config = dict(
    hidden_size=256,
    intermediate_size=1024,
    hidden_act='gelu',
    attn_scale=0.0884,
    parallel_block=True,
    init_std_o=0.0,
    schedule='wsd',
    final_lr_fraction=0.0,
    batch_tokens=65536,
    max_seq_len=1024,
    train_tokens=614500000,
)
Each number is 128 + 32 x the weight over its row's rms, rounded and kept within 0 to 255. Layers, rows and columns count from 0. Numbers have three digits each. The size before them is the row's rms in percent of the matrix's.

# layer 8 attention output (transposed), 256x256, rms 0.0559, rows 77-127,204-255, columns 64-127
091:154135113211157135119120078051142148106036156117117126126102097129155100077123119158101139113078094081170115163113145182073147135133090179136107165202112147145167127190158166156166170107083119
092:124099101176137111101111148165110117148146131110125105148168129128123121133210136137112143112159129091126124184146044171064140112134088151095133156154114151167159161121155116100045118126087115
091:120088132128122140117102108095055102120154083159104152166138115155085160137075090118111112116159106129137106200097155079135157175141097145124129153091054142141148169137113118153000105159169178
090:153108075064179068170164075124101097115000149148179173147153163191071172119111135106087176136141110131157129150146135150102106171111163119157126102161079092100169114114106169149130130162151131
097:085108109105156117197181082114063148079113112140113133157120124110135084106145152170088107076196156156123092141129097072093118101073196118150156123093143107075151117115153110137193135150103128
096:141133129095143135075099160174154115118085126142163181127096102150123098141108148094079101117103134146163118177110125071117122153110134060169192169092156171090134106087121153115204133125154103
086:102098104119103073155129117188143092129179074155130124139126118136135094117110191065107141144102157169126168124140170117110124112097134125162186104131150136080154124133136090218076103143113183
089:167172101145125173104138164108095119161158140083139104115159116211143104125120115103114073111126128091149143159107127143114099078114133132138111138120112104144135137116052147175098161119109025
100:092102100080120128152179111150128102096049096188170137124098139123115100134085164149066128189116144183068146147115113065099139151103182125158174121150106122099148131146113107099159134155143225
105:107121105128131139155193075137159082138074097149116100113140113124144172133131110143131125082112136125143117145123112080116075142146103149108123142073117102104113110077129136134158125148202138
092:077141144152042159125142068146150194126033109159133139157089094085152070117131183183144059093109155141098119116052108147140095096110083146066102172132131139142073115125160085132202107140125199
099:115108133133163124142132143138117142135000177127120113091135131091073157119126120126148121161120128096117165093081165134174093112165070145133141141061152164115079132100127103137255112090112086
088:124122139130134134095112150120093135142037140145162116143195134144130139132108156124140130100122163140135109091122117152093163128137155133113110182118093119154152165073162126140209110108130083
099:134199144132138156124107152151157080135146197127109098095073116118132137157117115097159138041128140104160088202101102111101143166121112113085141154150132134121156178081120204148062125106071028
090:171114160111105142086115173177141118112069119079129049156109097110179121174154207152147066114113133117186135057130091088151127130134089120102108053133123097138085144115166168155201128128103107
102:151088111155073121177098090085119103162135063167119094147146112183139141146126154150139148046110192151152111147102123200232157135111079137100103085155114138084120192177083173171120120109106160
090:112091133139154095103150143093173075123109156140087087131167113113097125102122137103155139136121118102119145183127124096124080120164181198133149124173103107139135088109118097116157149115164093
086:125093102139160090098089125117191111147161161089102091163163127145124159142105115152148143112188095104187103144118141141197171164149110159104106150112161119136109132071142161115000102120159080
084:162170177107143038183153178142154125120196158157147123129095126037150087093133102129126117127146152157085129100095199161112133079095158149129101085115102087154131097113150096170112178095132098
087:135130138153134099117082151117175126074231176060127103124129170115188114149169120071123077118109133107121163140159127085164121072123097106124118138053099084130109190075146108176000127129150135
093:115109106142174146176089147075131148099014107171083080099112181126106172092087118149088108177148171125131143184081183055174161126125088121116153149113112143122116127153123104123162131146139128
080:147098084134179106170119095175149052095114169153171094101173100126095140134124131166134130095131133052133137118116095125162135123164112165157158073179156111120048127117166174126056127053119144
083:112148148161175169093128131028107113119077164073089170097111148080124152119162085141090119137102153123115138099088145142142139151110077138142127207125092160084102145132071102069105220080102095
093:109104156129117106106107182113093179151093095104152159063199141178080138178175199043044148183109130112097152119178122100091139135091117106148157142077121148164094119157112120111064126107124146
085:105184093116249098144143131117199096088182176083151188086118136130123118048135109106102163099102099094116205114138085187142116136122121067126137136105107116131138124097183108114072129133107107
094:158157106080176114181148117111122175134105117142100197089092155117131119171132087130081154118127115182097072145117102108089093130087149142123105178134069167135194110112121156105255126179177131
094:071128140176110132168151160173125107138077128141101099154168145070139083074153115189139096160112104117071151110152136075117131107117105153124178102142119139099064130093135129156255162112117131
087:108156130098109140113110163099123114105085103120100088121142142128160137154135087084121169150145104137085099171161182069128164121084140089160153197119120077118111130134107145083255127196119090
086:075121186153127162092078167116191151110115106121116144198131124081157104124114105121166100172134150107074125147105148114084070127114175143116117168147134130138162096087137096118172111147148070
081:137120109118115100097091112145138109145255119092096129098150114120103154158122113106148117121153105106151132144138165122166131132148121107125137174100141157135117135095126149133000123124170099
096:107126146121185156147165148156163135148022113100123109100135142146137182089117131120126176157125119104106082088168103132137122087139142125118095133174141112105159103108147154142255137113144095
093:121154149119075102195149127167132088161079138169103084112112133123118130122057160141092086147193139166108172120104150141200149116108136121135160103090126122157122089211139121125177101135151225
101:073181141162144127103102133118136119129119171103097048105131125115112145118123058100205101185066110107100177059136165126137060106145123191127066180136168127142088113127094119145050125141116099
088:099111096123122142155107109100114100124095105048147126146120132109131170144154120124108170132107109093105119122167053143098090168126156128094139144101134151153085120165161095154240133075148077
084:112141050119149171143083072127100104141149164139107129066141151120106157124163113173146142100130096074154125164191157057112119125135138148141170186129109126110153147165086131156029174157110181
091:131117123154061127173205123161118116089241080147143136146132112128142159105102115130180081089169128158178130113100142139185150173071136115136155078120114147123123147129199114140000119119174103
086:110093161107060167097051169145094145125072096150079128133139161095175104152170169105114164102094145167106077144135087101091135101141154113080108147071137144077126167078120121090255107146070146
089:131107117093225141082097136064074205150171205159095173152163151164146127149152114099146159091109165157137093166159119116048154079129123114127115167180129129094161143140095130150053123101126135
078:132140089167214160134061114077097169124129109078113144087133117157119093153163113093145120119142106057096179133167123146077125143118113134116154112087095119128089125073097124115026131131090142
096:153091108155167203106119131110137152089131140117124125151143145108160115066121112121102150122123157180126137173107098126024174111109131193107152169107175147121187134106129113127093089137099105
081:197151175129078136093175143129157194128157164063170153113138141110103151099125132162125128149113142162091123146110169114167118145118151126149170130168115087111091105132141153040198165087117125
093:171092085089137160117136166123171075168128139140130081137105083149115057175153134135117094157119112123107137091100081147141071150117148087185166115150140140085162140088152170057208129088147110
089:140136124070123155094131133165138137090131060075158131119147132139144178203166159178159142134143098149168170142124123114097130162171100146117144126154123099157122128062181179141172104159145078
103:137155104138158168131120159075122147139027153178154138102121159196105119129111130111095237115092135158103123144130131158063152105131151125162110151160122134124167121136085154140255088124105116
090:207142140125208148076147177128131123141127109114126047111187118133070116168080133151077108143159091128121127108111117161170168114179089081166150105066169132161090121137140175118145131079194088
084:112144157132123192122129122120081145145173107086102104162113173111148120148153110128143110107086115097146115141111166149157106089120121120112145129028112166172115140103112086115000142172172115
089:098137113130145170181156111135114135101072082135161102111159115116139097120075155182047116095177137190108101104104095127045122112112139166179139104167146120136180127118141116107255084154078147
086:162172162102060130091095155088099135181170144063136142151151115152141158123190139093166105098157120133186130107188084154128119054109094136108102126060155101118171174157147103149035127103124076
096:079167148081096141144202177155124158124100137147193164093113096120123135129126148114128147129159166195111121130123154101144121144091179117135133097153123151113122086106128120125224156127154118
087:135120143090136146118170101139108141114084175139141137144120087093113131113125161036127202191156162086107098121132160159081115136133132179140144153134159096117109121126107164141181114120128155
088:194139118126170088143104147096129142182040179124087132100112112124141091149129120119107148209121134084152166111145140115081067088144181134185129136145118102089084125142080150143255130128102106
113:080141121128127049200165111149164182165134096148184103153160110112133136135086145108119168099133108183122111141122135181094109162099129180080128180075151097129089153134139140160255138092132062
106:183195107114063077179144118127129145139170115134133070086099108155118070145139142136120129165117191085109181049113126172071090055126149073129178125091168147102105108094113174144070129117092156
111:086142108108131119132062134068133159182161172121139099134091127142141125104132116135122140152105135084121165004145152107160052126117106099099118119133146134146158144130106116130105095123111087
112:094137095091135153124185097180139101124146132193095121090120169063089158165156116140114129070112150105138098072151115167126124120088133145119119124102180091093064145108134160121165130137129096
114:116136134180126136152073095073120147139202142180083045137058166058163076182132125162161106119105156122101130072107120182171101127121136071102140074113178134184103125142141064132064111123120161
104:191104123124036137131131124153170064143095132136132166124132152141098141175027116112136103176089137161135104111081158089139135121155120142126091129109161159152094172091110115071172082135162154
103:104090107152063157111189078124066099152135189105121123162058140077156164165133145142145130166170153107130139093145104104159147074146088168106086161203144056123151104150080130118209110155093180
109:129142112111149164197167115125179116139155125099108146148168134114117135138169143170116116095130083119139114159167088123187141197118131141105112138097150111161153117124098114074131158145122098
113:059086120115078174129140110185102133148008109175163095101162149091142184153153108150170155086118158151115128127113109088057109101115138142133144082153152115059114123165186113149200093141137168
102:149107187139100127139105122085094161151137155121125128140106138183161123137145153138109047126153103154146091110134091227132138093124100086108137144151139161162120078089141148123141090113092025
101:135119126086107122121101168120098192151165165133156091135089149116147133116141156100161144111155140111130133154155165151207071172119119156063130116169131109117146123150137146105125154083140092
109:142185078071221101125104165126141086135220159117130126112089128146118174171144112124135167161115134098137120115148123124174131144136149097202152144140117111146151105130088183124163161144133075
107:143167097132088115119133132144177189124166113090140111144134158168181085144121115135125120149135166136143109142115090070074106114096107058090117129163145095125139133211102148093165119130132122
108:168121176152198082118169124140150122147109152146143099162076091103120132152145111161133079140122157205149155119114145133115150118120098120137117080095177109110139119138123090111255096115147238
109:097094153163195086124124141024155162162087111151125151107104153136120068095167167097134164144140053142121139110136170114135106121116162167123096137140145162136112162132155094114228057119182200
108:103132135133121045161169106146157162141171180129132101122147100121089113072102097177114148110153155143104128143153111194125130175193155102136111139134182128121160129111159072094160109074143125
103:118132148072178171140175117173124123088113161153113123151077133127150108135102132168127095163139141085112198061143137118006050095128123149153134185098141098111179059144122085058202179060151109
098:125195107137066160160130033159122142097030157108096109085125129116179154156179148105128126063140183140124104148140114163196133097091111102113120142128145122103104140159066140120145160152091173
105:126167110150118105163141103128169166150201075124068079116145127079148059088133110103126145126143180118107200072131135098128077149141112101122101100142145157110170166178079121136104124116066191
111:125099095194172159141122119191100162092000115149096131079128157142152122115113152102106107150148119117135200180155104083151123089075083158130138150115163130147101151157100125150079115174161191
104:092123145138109092143198117179122143119128102150111128112120026137095079075154168167118200121173076131173127102108136103159125153159122158156155181199115111108189070177125148125200080075134045
108:154104145088111099133143072155142192131197183065187121100137109155096131150122142125176171124128134136131103065104082173125080122111135145153095139102157124121138118099140103103185112134113095
107:158160147110185143111055125104135191153175120149086147121107142136169074149133118153130090179102206186112191153086079144125106045103140092169146106137107119105137136138080141133173087192118154
109:144143145150123136165169141083117108132168110178144096153154086128126138163091142129179130112118115079135076150155139164153129143110136120106077077124120100137145142128102138224255146167132134
102:167183119131203089141122168109176116151237186132111165140057116109115142109126118158183135088136065119137135101125145183102152176162174090089102153158128132054199073123097110117001129125100155
110:159075146109016117103101112135152129141143103153134117183111112093143147144149149134133139178134108136151100065155171071123072114162119174139169081103164115134124145123123136127090133130165102
109:145079122147041161119154159118099124097044117134172106134160127115114141101141142097108103148125137087148110116133148154174148103143055140136097145093142142107093129086112146132171123131136116
108:193121170110169131121144114121132083099201124104152182099183129207115122154141102084107189144111120187158117191155095154100086146098170094177099154109074126175134140102123151099125147140183135
098:140144080183074133121104142124099134063029113084112152119212140138100113124161192105095132113111146130095122139107126168151160100129111119116137205151131180131134125108157113131180121109134186
114:141131091070100174141161121126112050137115128144089113118118111161126135187181131136083086123136109097133127082125140125202126122119066130153164138124082120127166124182056128148135179153134211
114:083171146171090183152220124179130074081077127114080176088162129125051142083119149123138151076145170074154177113106163132089135112082095154107119153194163119139140110153137155105006131124100172
108:158131125119149103110090198072208129096184167119127085163137118123143087154117099157164105122120134135080150175125093144107152122093106098149142092055096100123100154116153083142099096139130146
109:160108127063118138085095058145131147118078113083166171112158121144110155163222130145138155161117088156112147130146112067080142058140129111131140107206169097123094154153093102141043141166078060
106:133106111143080125199134110147110088095095142137146108144136136162158137119136168128156123079132202092154114147109128147131150134072119113103131040180142157122131101180149126159097149154129103
106:146148144142178175163118123136141123174167158163102122155145093163123144191122088105153144162097166168157126083115148160147175072108069103157146049126124110138095149156120200179068114124091196
103:095061179148057101094168096148130101101221085133122160132065119108127101101092148150117134112147152157136047113148118201059156102105136123133104104124132139146102092095205143145074056106097055
114:135130132153193108120112136153140072162069140115084147134129128091107109123144086178117141144128143089104107109114103131033058102163098123134069159109183149127163111117018103082156122133111174
109:122163145127189110121118129115123082089121115150087120130115119165088168204130145099127065130157131126130162121164174072228146130082118075162179082130073157160164073135122128122202178143164147
110:098133082139089124133134113115169094099253097092113135109136126096080119125107121156124158104166101126131122186148090133176122137133126119158150109102063114104111088133143186176112143178113163
113:140122143068124089073156144140190090160255128182112123141132107112175116140123145167120123112141139148192134113119135131093115152129168123184109125157139141093101108153198157091066087172135104
105:145185140121143126119168100084147144114137109126101132169144096094114155171115169144107104157135124122158100142109130173168166106133142111158090139163154129143119119088164137077197088143159117
100:116112115160104122212149129134109046138000151166138095125145137114131145164185123123095167134140102114116077119121156124096127116155139180097137194135126125099126121133060176146206105091163154
105:124154169183066145166093108129124165141096117098153119125190177107107142137119111085164151148156153137095158105095144119149144129102129125106154134136177140161112130140150118095113162089041148
110:149092148196123098128096134129082081146036183123132134111091131102118111098121102119098108118158118163127090088101179150166140122090104103143122135135113174082126117174088117111119141080146224
107:095129143061142101126070102110166172053255160116108112176136128095128097176196131129121138129096131134105121116150070100112127085103139127149178137098116079125111117122178060139035131173133098
108:121172107117081178083115124152198165086122092143138224115112162173107153124130159134178123123090139130147137144093137145032137088076153125130147145142152120110098118098196150133109092176131191
113:129164123145183142118148139153138073142120156161095146102158116169118161152140138084153172090133114157116108161082154177031130200124123173126089176136064143115115117114165190109020139107152129
107:170146160076209130007075152096110219135127126095113153137127130177150142131145089134190079124111136143098188184132165134140161131150149108130113116142158168153131144112167050137182122171145106
110:133029137159203099097189158185093069148067098204210152097128119119121140083081132144086150132116131152132103167100166139119167169176168162148126142156099133153104138103175153127107065095167134
097:129087113185160117124104104121095033129066111187098113134103166150082168086162108177124149112079142097113114104125129103114150083131111138097144131166149098141091151124133181132115079131116151
105:082124091176220096139079138080149197108136129111116104095171181062092110089129121194143130112085138181134120176115130109198152145132148123157109115122142110131092120095128139131146126145137126
114:072144136103079122156159151153089095122130087088194114181150153144128146108048142143133077138138134092136164097123126105111098120133104107101081087075137103165150105100141104092154129112158149
# layer 8 attention value, 128x256, rms 0.0586, rows 77-127, columns 64-127
102:164149134106120117089102146181114164130141137128091201147197186153114160146126116108144119182155191123054174143155124139102113155129153101150075115105159104110107175092130127100118095094115123
100:170131149151124145168182136090121146152113162165127150169148107138128102152107098132136117161134133151087126114160209107148156130142118149172105082116102136125087180160160105147103133121157128
101:054118186121112172165157147132150138082145178051148147171118140109170136117176086111179169132108150142125113125142087150112140162082145109144173052096112137136122050121125140105116171129092125
108:080100204139057172180139157133109154123148116131100122151139108108161163172130098157132063136063152128140156109126039122145136086129109175103116134143156221135112147123107067150115129121082159
102:173123168143122170084101144169150132158145104110113066086104124124066154103071175067133135130114115146076132086095133095139186131153162136142107068161066227172122072106096148100155126127090167
097:123154143141140150123127156086090145129117141141142030135109153098106147145113150152137156179142076159158083042164092115105176074136144121086136051091141089117161170188110108154123102093077147
108:089159151115091107136251122104127122095162137116176150097093126157123146115143123168126103122170098110165111136110092132150078131159170141133112137125097140087130101165136110089136174127169096
104:113102125076161083171100103167175154119094147164158098146112112102130104123161126171190132140131076165103099109132126144093130171138033153098166054155099114109127135184183178085118155133137138
096:156204112148067139127077109134118099140138131073159105221166112151172083139129155089141180155170129103168159131104106202118166118139123145094092117154107104096129111161123131150169124183060132
100:117144147134091109117108161091119163074120156115134132143130153114088140142192163133152113082130085080109207113154138169090144123110086085153159110189166176163146127148134105150161149137140137
097:137118125173144073211150127081153131120109106111152110115139137090151213176096106077117175147124143113169142155177134104116131201111143123192152084128064058095163131209137092125160111125144064
099:173146142120145142091141144098104130148136085099116134083093128128106107108123112142155131109074075157086107138138115087123069143157142170140170121208110162116177067128124102112154103156140123
095:125183080116115091158181137163088140113106078113114101111087109122085088106158109165140146198100128148151132121160123102133087121124125122135130053141191104079168085198122180135148169143044142
099:093073087130109125143098109070101163116156134116173155166178097129145113099103087203072109147096189143141140165175131131185103143116119156140079141113104132153074086127107134098138147162177162
098:126120134062130158148151070127160151152130124201140203088124163114111145077118086129154126157123131093064143147145120164120072138147142144205089176112091159157164121191117083076173078126138130
094:107165099152134124152188107122195106150080143066149161141121129052144149127099102107173117191172099156064144135107165120066174195094133080125156105151166121143106154188131076099133117165147137
089:097152127115083118160155142164074104112115101145130228110071139113195093102130097159085112133052117157180129085055147116160136140071132165128142158076128164130177136144139110168134117163117131
098:126115169134133115130156083127129102123155091198130165086136064135123119149116117156099134135097094138068097064132151137107074125141093082125111139097120136161170083191110097172133130103133153
102:111108045142101140061133154118099089134096108123141132135151119114099159133145106127176118106053179108102127128146086124134133147170096087142162076148143209083130142144094129052162145128129104
099:121177103124150116149185117121115084143131146210154146140127097116086151147133198179185162140125102108108099133155181111172109101103108184089160151151162162082119111160163183095127128108102137
102:138151102119121105136163171146178105165129117132171130182150161165137149110166109092215135118154085136082113082146124125089126139148156164101106116147125104105159152152128228150129113086130168
095:092164138117089113167186132088096110193132094136130048133129128109126062106107140091086121160107121136174142153137165149121107174101149114101138130136120116053159146115078113141134078111111114
093:070089122101101139180170123173165173153131089175126090114143100206091123112107120143146088136178160118095076185130172139143120156165102126085173090125126079201118099141166110175136088166177121
096:111157144123097105152132142127136136121132080162174073186097119142143076121151050166108159120128148162113070125067161152151167094141155132161097126160169154092130106051143141096118092102146127
101:174132133064125159085088136155055180180150076152102101098208145169139156128145141135189143148180115103194151153077104056154112095108188144158167159115147191146079093112136146123097142113128135
105:147105184168106145063128094097166145130113138080138084174149104120154129108182145138144106149137169080154135143121092152152130133161132096116153087112148110095124098141125135167128162094048110
098:212145073037127159081126132112115132066128130078179157068084143143127096173112131096092127154165118163130085145097109155115106156159171158172139131129152105127200138125075107109134118135120121
091:149126206128159139130136088156165131142132156172101134150053140188125076123149173128121103078112138122092123091151126095118150078111097134066089102124123206104139131055098118136138091106113135
105:123103093125118125113098161097085071124141120155120096130115101168125175126138111110095135135109137185158105136131082095092177138126114114144182093077104141127116177145107107118119129081063141
107:108134154155133162097188113107136150073086131152097155123122122121140117057175117113114113121096149102132095104085114148156131122080123132128132082119104102105107059151137121069108168096106102
100:142140096178043094146146169123119157124165104145146133112063106128120102174188145181055051122104138165179127173117129115098080156134141112183157164092156118105116126138094108105145166102136151
096:113097073101146137157130173103153132150156105077129132187095116081106150176141152099190185166120058089094092086181135122124069149102183152123107089190085160098176124072129115090102120104099090
095:134101111119141109098160153178119127033107122133070173063109164169107094159125138147130094039174089111161098108126110146085146182148103151075168077109147143088166127121166136124093109121128121
096:111145148096165111083163161154169176190131096158139122066105138180153119155149111143118091155162140154133171146115161152112126152107115155127117142123127135100125118135123197120141087140137127
096:121146107117113133101127141116125138134146148081108139143142074107146100149056159103137153151124180150181144099054104162143144111138120162110084078123178160137061147138141109080131140160152069
105:158150154128154137113100140091119143170073089088094130120131158135137097113153066109091166164084154082061108134137141078142141125163113094117117095149127133139125128203115113090132178175089115
097:144130138153152119125191117126142142082124112101118113095139127072113125121120126115118094115099075094203110139081133129157152137092131138151184116086109113175119109164125124126166100107119150
097:159124102143073112191106114152140104066128100155146103135097131145125172095132128118106072118061137104145127140096121111113160140107127163124193101072116088138085137131174098098079136189151107
105:142108131101109122099160159182136093177149129160169083148134116073129165090131128123109156119090160146191108123120162126162094125125108156070156174141160180145140113155175116094099112097129097
096:109170150076177156137186100134149107178111094117149085132137148150170103119080079124138132117163165111134116104134093085233154162093105052089065144176091134159112068122164168175160147197121139
097:131145090131181105105110121089140146114128131171144081137101140137136128137104117126104133110140152082130091163121140121103133088118106085117100122110123085129134127107121137210143153145164133
097:176131171120112148111121146131130178075127116143116164105144217135173181067124148193111144138132067068112130130146122151140167048133131186105093134110158133105166165130102107129155133103165151
098:164118100168166053096092169115102129146120212116125116120168162152136070097109151092108083153087150095105139093120117125137155156126130100103115167069171168097157146180079141120135134113050155
101:165097132093097103146093126134141108129193104113136127171102153104147142144141121096114094103148097125165123131162115073083103097078098132127102108077098126109128183181178070133105158222110156
100:066184086126110121109143115090149149088136104117099154076080131105156082154161139109135164087118197176098117161180128111118109076108181179151088167200102099115123066110156113143135112181105126
101:122121146143175114133140077152190105097151094135106139105128031107135115075106075109107144123115140179095164126174138154174156195163164108093102101167078132122147115117110152127109134090153116
100:144157066106111112123111175137073154171134144127115137160077130170131185095138123101122088194106128108095154145123091120192146170127150121111108163115127076143132070112183173157150123162136137
102:142111121066195189148143084155114095139103136126122087104120114121100068162121131199121154129130176139086165111157155158136165162143089124115132124160130098122107126046120174107142107161118100
099:163144114138112146089126137137060132104155109102083113175104143097077100166124150134125165097095114077152141136178122125156104108150053122109163130099081130097116140149146171064139104118096156
097:110151117138084082190092150130158139133121132134137123128089155181145180133169115151136095090095092114084126167176086121104171147108154123098113106073069148120172137129135106128132127162136129
101:173121104082136138076173128158144106151111133180140084101133107093111138077179122141168093090180124173100118090095118148151138168184076156066155161152125147095182131081197092080098102087134127
# layer 8 MLP up, 1024x256, rms 0.0815, rows 0-29, columns 64-127
106:131150163117100159164086164113134109096180138107124115134174122147128156098140114113085156150184076118119124122138116133167129060167148161096103130200175124095140139104149104114147139180123116
092:168070091114081136148181150104104154126174062144130149096076151061140177124125184116161140126145119135106161152153116084069103124104138153181140171069113115141116114174162137109125093147107130
107:127204142126140136047128179105090157101137068122066136115054133147126107087186123100158168133142118167094142172133123142122078125128114114093133104162067142121133119108102162122105125143097162
112:163118129147096111138157088158152142094126185060176056117123200127140180149066111098097086116137173089143138180195098107126099138116146108101058104179098129145155147129118156173135098118187125
107:132109040130170115096128154109131141085149195171128145141112114155145121122097105087065113117144088171156113163110113067159190140179150084165121133146082138058127131124107163114108099130119139
109:152056073134101094145151182213165180120154148119153088138141123129166059120108080111079134137135141132134134148082151123088163141165185137082080191129132131145168072142166174161087118070150163
108:179204125149099133152145198148129166122129130167101128143125121107129073151133126132140139071140107145142085150143108132160085185183130160138110194124088168076181119077136125139110144179123187
091:129137096162099147100142119079110156156076157129147117113148160137142181103105108156100095137139129182113136182090101095160125179142149074099134221129094174129130125158157125120121185105190139
108:118143103092123135156158116129081190050164135095190119157074088050127143110101109073130143102174107170123062163130121125127096135196104170156145147121116079137145103103150174150119122122184101
085:107148152142095128127165100128126127121075142042078168135138121107114066150122152160058130094076110134098117114131071159155145115140111145133091120133125153122148108141156171144136135120108094
100:185142122076184163105192122193154191116108120143132114182161139064114088146186117122108137068131146166134144121159166135192116113148098130107147137116137147141113179157097135123086094092156161
101:118165086146100132123146134084108157083142110132116028099117094068171112152116203115117088115154144133190137150190091116114106183090165145142125129163144154130122119121170117122119168114066125
090:076107168103066140062067100139136118059133126164117137132173088097099102138109104084147108124099132107157077091096111109122170136107047097076116123118084118179143143117148111129198092075140143
096:114146124218091124183160114126115111125106120153110112160093127135102163091108150183068137091197141129078060117155136136141134118184110140085157134163100123117176121132093124166114120115121108
102:122117175191126152101138116115183114196155208114053132115172109151147092122051175147095120111109138148096166112127118088171102215119148131163094100153097147073163109199154132162125128135056130
102:182104082166160071085143119114167154075143102144123108112156178168130109109132144170095108141116134130044113148094129125157103110138091145116104159070113115116139108083160099142102129179162178
095:120115113173108140137153104170174119139144132094184112141067106137135041073076123118103152095158168105120175154111145151163114152137120120124106077211081151168138077119151110155115178139161105
110:104116041113118161154159167182132173088122145140140115120151135120125150120109136074092082134185120099140125175150083104056173121139126087100086143143096144144130176120113100117119139047142151
102:159116132134102105112151148107110113069149087149152142091143112089139069157131131125115103076183106140148103130118088091120176102163071116126152131093072155135125103081141148147128089120183187
096:121146121090158110128128150159138163099153197153060148112156119112129132091096084129130097123142105057062143091089091167158140123187148181074135169097126120181122151126144145109104186155132136
104:197142111189157097095132104121223136069141146133140123161152150102141149143137100075085122087133145118130063137114173116145135175131162134171101107118082162067148129107133131120122169154144122
097:141111149097123111084147137134157112137137128133132117132088188128129113118128174114139086126132089137140082090151113127116082149128093103106111148157115115076162087167127130138097109102157110
106:095123112109095172101142179172196143172124095076098103150153140132118148104124098126150133071122086133143133177131160118124119097147161071090123083183135102101086097122111196139128117137194114
104:122132085130205120132122153115131139066147124176069174155120106123083089097133139128157178198136172102124092117041091123121141155158122069185121091122066137108105131139142126120083129139170120
102:121101060093103152162159174160190157133143156121102148152201152136092100110113104131115144140175077170093118103124162161107088119188074116144097156132132096128086158138122171079127147140132127
095:115106172109108086096122077155152131154125162161078124138151111115151154082104108112149134077153127095123152120141118110119099157179083082123149125137146143078105110083148130117155100131214066
088:140085137101104118164192149140109114109148173129176150083121129091127174137121087093171164113139122103122074124115124158127115116120124136094129116098154127131134114106115160083093149094211219
104:104154194172142134089125124166129159145139101139090130106100065167149197089124154103185095141103072136161138199200142107095103110157141158140135061140091168070123095154148135122127160156075153
103:122166144081107115159169098143115185074171086113133114063143111137131103123157134071140116091131101123116146118153120113069137176130084150133119147124117121095166102097156168177124112165143128
113:160146086127120123147171123117165143152142151153071136065083102116141099110058093145090142136096150162138118141104095143112150163146121132126124089060108163116156124146093164123097089145124156
# layer 8 MLP down (transposed), 1024x256, rms 0.0731, rows 0-29, columns 64-127
114:176129066076127126146096212172166107114179141101124137107136174139114128083089134109107106128129182151143098071143126100169209186129103104104123086132127100136119151134159097072163174146142165
093:132178078174118078075108100177170083141142150153091174133115135155162101097178091134086104146074105102157112153154147187110199150121154158130141170145099124082175122108108104099022129067108085
106:131118145200095164166160166096094118173143090120082155172182129094132119105109155159130169123151092106178072044205119155097132153094111080162095150091134118134157097138144162133121174111109114
107:082139128169123112109171141086150114106178079181107109167114106154147104093142182153126166129180142069173154096073110096178136128095138132125133117131124111121116140144170182107068101096158151
104:152191158125089051146151182122109067168098059136115100100143095140137121132179097129125156164089148134188112128088083093119085163153162150088146132106121118117113180129110118084162108133142092
100:116170131122150125093089127146207179081108097126145162098102170087160128163132162163098103154119126123123126168155165131160097165130125170093108059102092096171144136172138148143142163108112142
109:157138062135101115101170125119130066221081151115054147097114173116141092152136139158130141134212119184175120143102125142090166127152158093113101131077070092141120091153133150199166107155132146
098:187131171114169153077166163093163129126148115123142118129104157106128110135140117224114182144131124056103149127144108149122088175118141131141141164113113123117140098095108123058072130122071113
112:155107169106153123167100159157163121167166137113104124156169155123176132173090154158080132089100116123139066155122093166131139117126195112101106148117114130124108173159141122145163168069106094
087:120102114070147165106065176112134144132187099163161088142095148145147130156097171140195117153157085114126118133096188047138113095149123069109195103116137065191128108122125086072117134139138108
099:180138169143122082181123103127109168104073170087167141087101093125138097148074193097148147143143121117131148128149150082091085153125063118163112120138160101134117159127141115086145144161152090
096:095157163119214130095131073111146064165149129142092102158094105182143101135117132143197128114133136173140145137144118111119092128202141076121140147160107130069111156097104141103159133140129073
088:158117112134122059103119107214088154139167174114097110192125149111106155131126123067115099157158138129115177102076118119107126156105164122151118143126209181110099133132081110126026149108154150
093:085117099157102160138110107118161124057109145115077150154156177124097162132101137176092103149119109186091172087147186143142113139101134142139086106171157154175165120121133102156168145062139203
092:108150170115116110114142164148100146086137135081174133177089168109063086173213117137147128100192166100107134130147098066098173147173070067127127129166151129155129123123137153131116076116099180
094:130172168121102139160181147123080135096097135101164208158114109119133102145105127081184141167116167125124086149134149109166101158136109121206173161081135066104150185143112130168210137170167135
093:154084121126122120185106091122141133088085127046159166129159098127152143134098121187153098157148154089133123135119125180095170140120158090144150119123100170091166133094101146154204107086125163
108:179112102072159129058126116167200147143148179107126079152101086098132109143114163129098127151166123113113139094125170118124087151117125151140108132192164125111091129084136130144116188156179065
105:099086104105135109057142080162156198134075160128156140131108194161071157138152113131177133171135144105121194159150118205087085169113158093142119151121203103159158140165094105117177104120077125
091:120172141117103114169125110136093158120170080132148169131151131142107165112179101140108129106118126202153115079087095152175137117160092089142177166149103133142123116102086130166143080091095068
103:093163100089077097114132141102088119175124110079136167136146140158127130138204140107171108139176135095104123102122141161093173111116128151149138129105143045142114149113087137189125121147122188
097:120107103178146146141063136114096136140073152186169123080174124090148179128146102187126173124085115118113105118107117161140189133127120119144190110073096145165107195098138122159182125150097155
107:143148120130171119098104109102099098143103160112117119132095137119162080122198149130127154125109119117162214146161107147135156095148149082114129141148101132099048099079124159102233170146070114
103:157123108073123109122133149058160125102103089107185070098122098144148096094061103116109154178135126158150095116110113193101123115090074148113162147140080066165135199113123079122143125183148157
094:120101098160186115108119158125173133119055143119126089183161152120144149135149135083137135130131113156108192137070134173101137100118069121133126089093167135140146134154145089139159167141150116
088:118105103099104187054198129173127113124145116091121151113072131104109088132120116175105185158083113158151119157175086110126101142185101109125142107113159143124119176177054203116142151154053089
101:130178137107133162087117114098112127157102070116091121125079138150134091157137154134126129158176143153109137154170151091110147172159129136161113158114081132166176160132170099150167120161041054
101:124117106141125071127124135141121136151080100112128198088139152091145092115149136068132150138094155150110092135074141081074222146161116153116142168135097115178128119147143098115185154166102177
106:120121123148174138130105160139111151105084128100115116182131158126203132116151191112155137183154137122148096119119146201161168133071132094160193137113139083088217107091067104176120087165096185
123:106136168103100139152180149082116129141173174180121133120141153134161126120126071146130112119158119133157097146124137134117179119106107131170098123064135119092115153127133104097098168088146114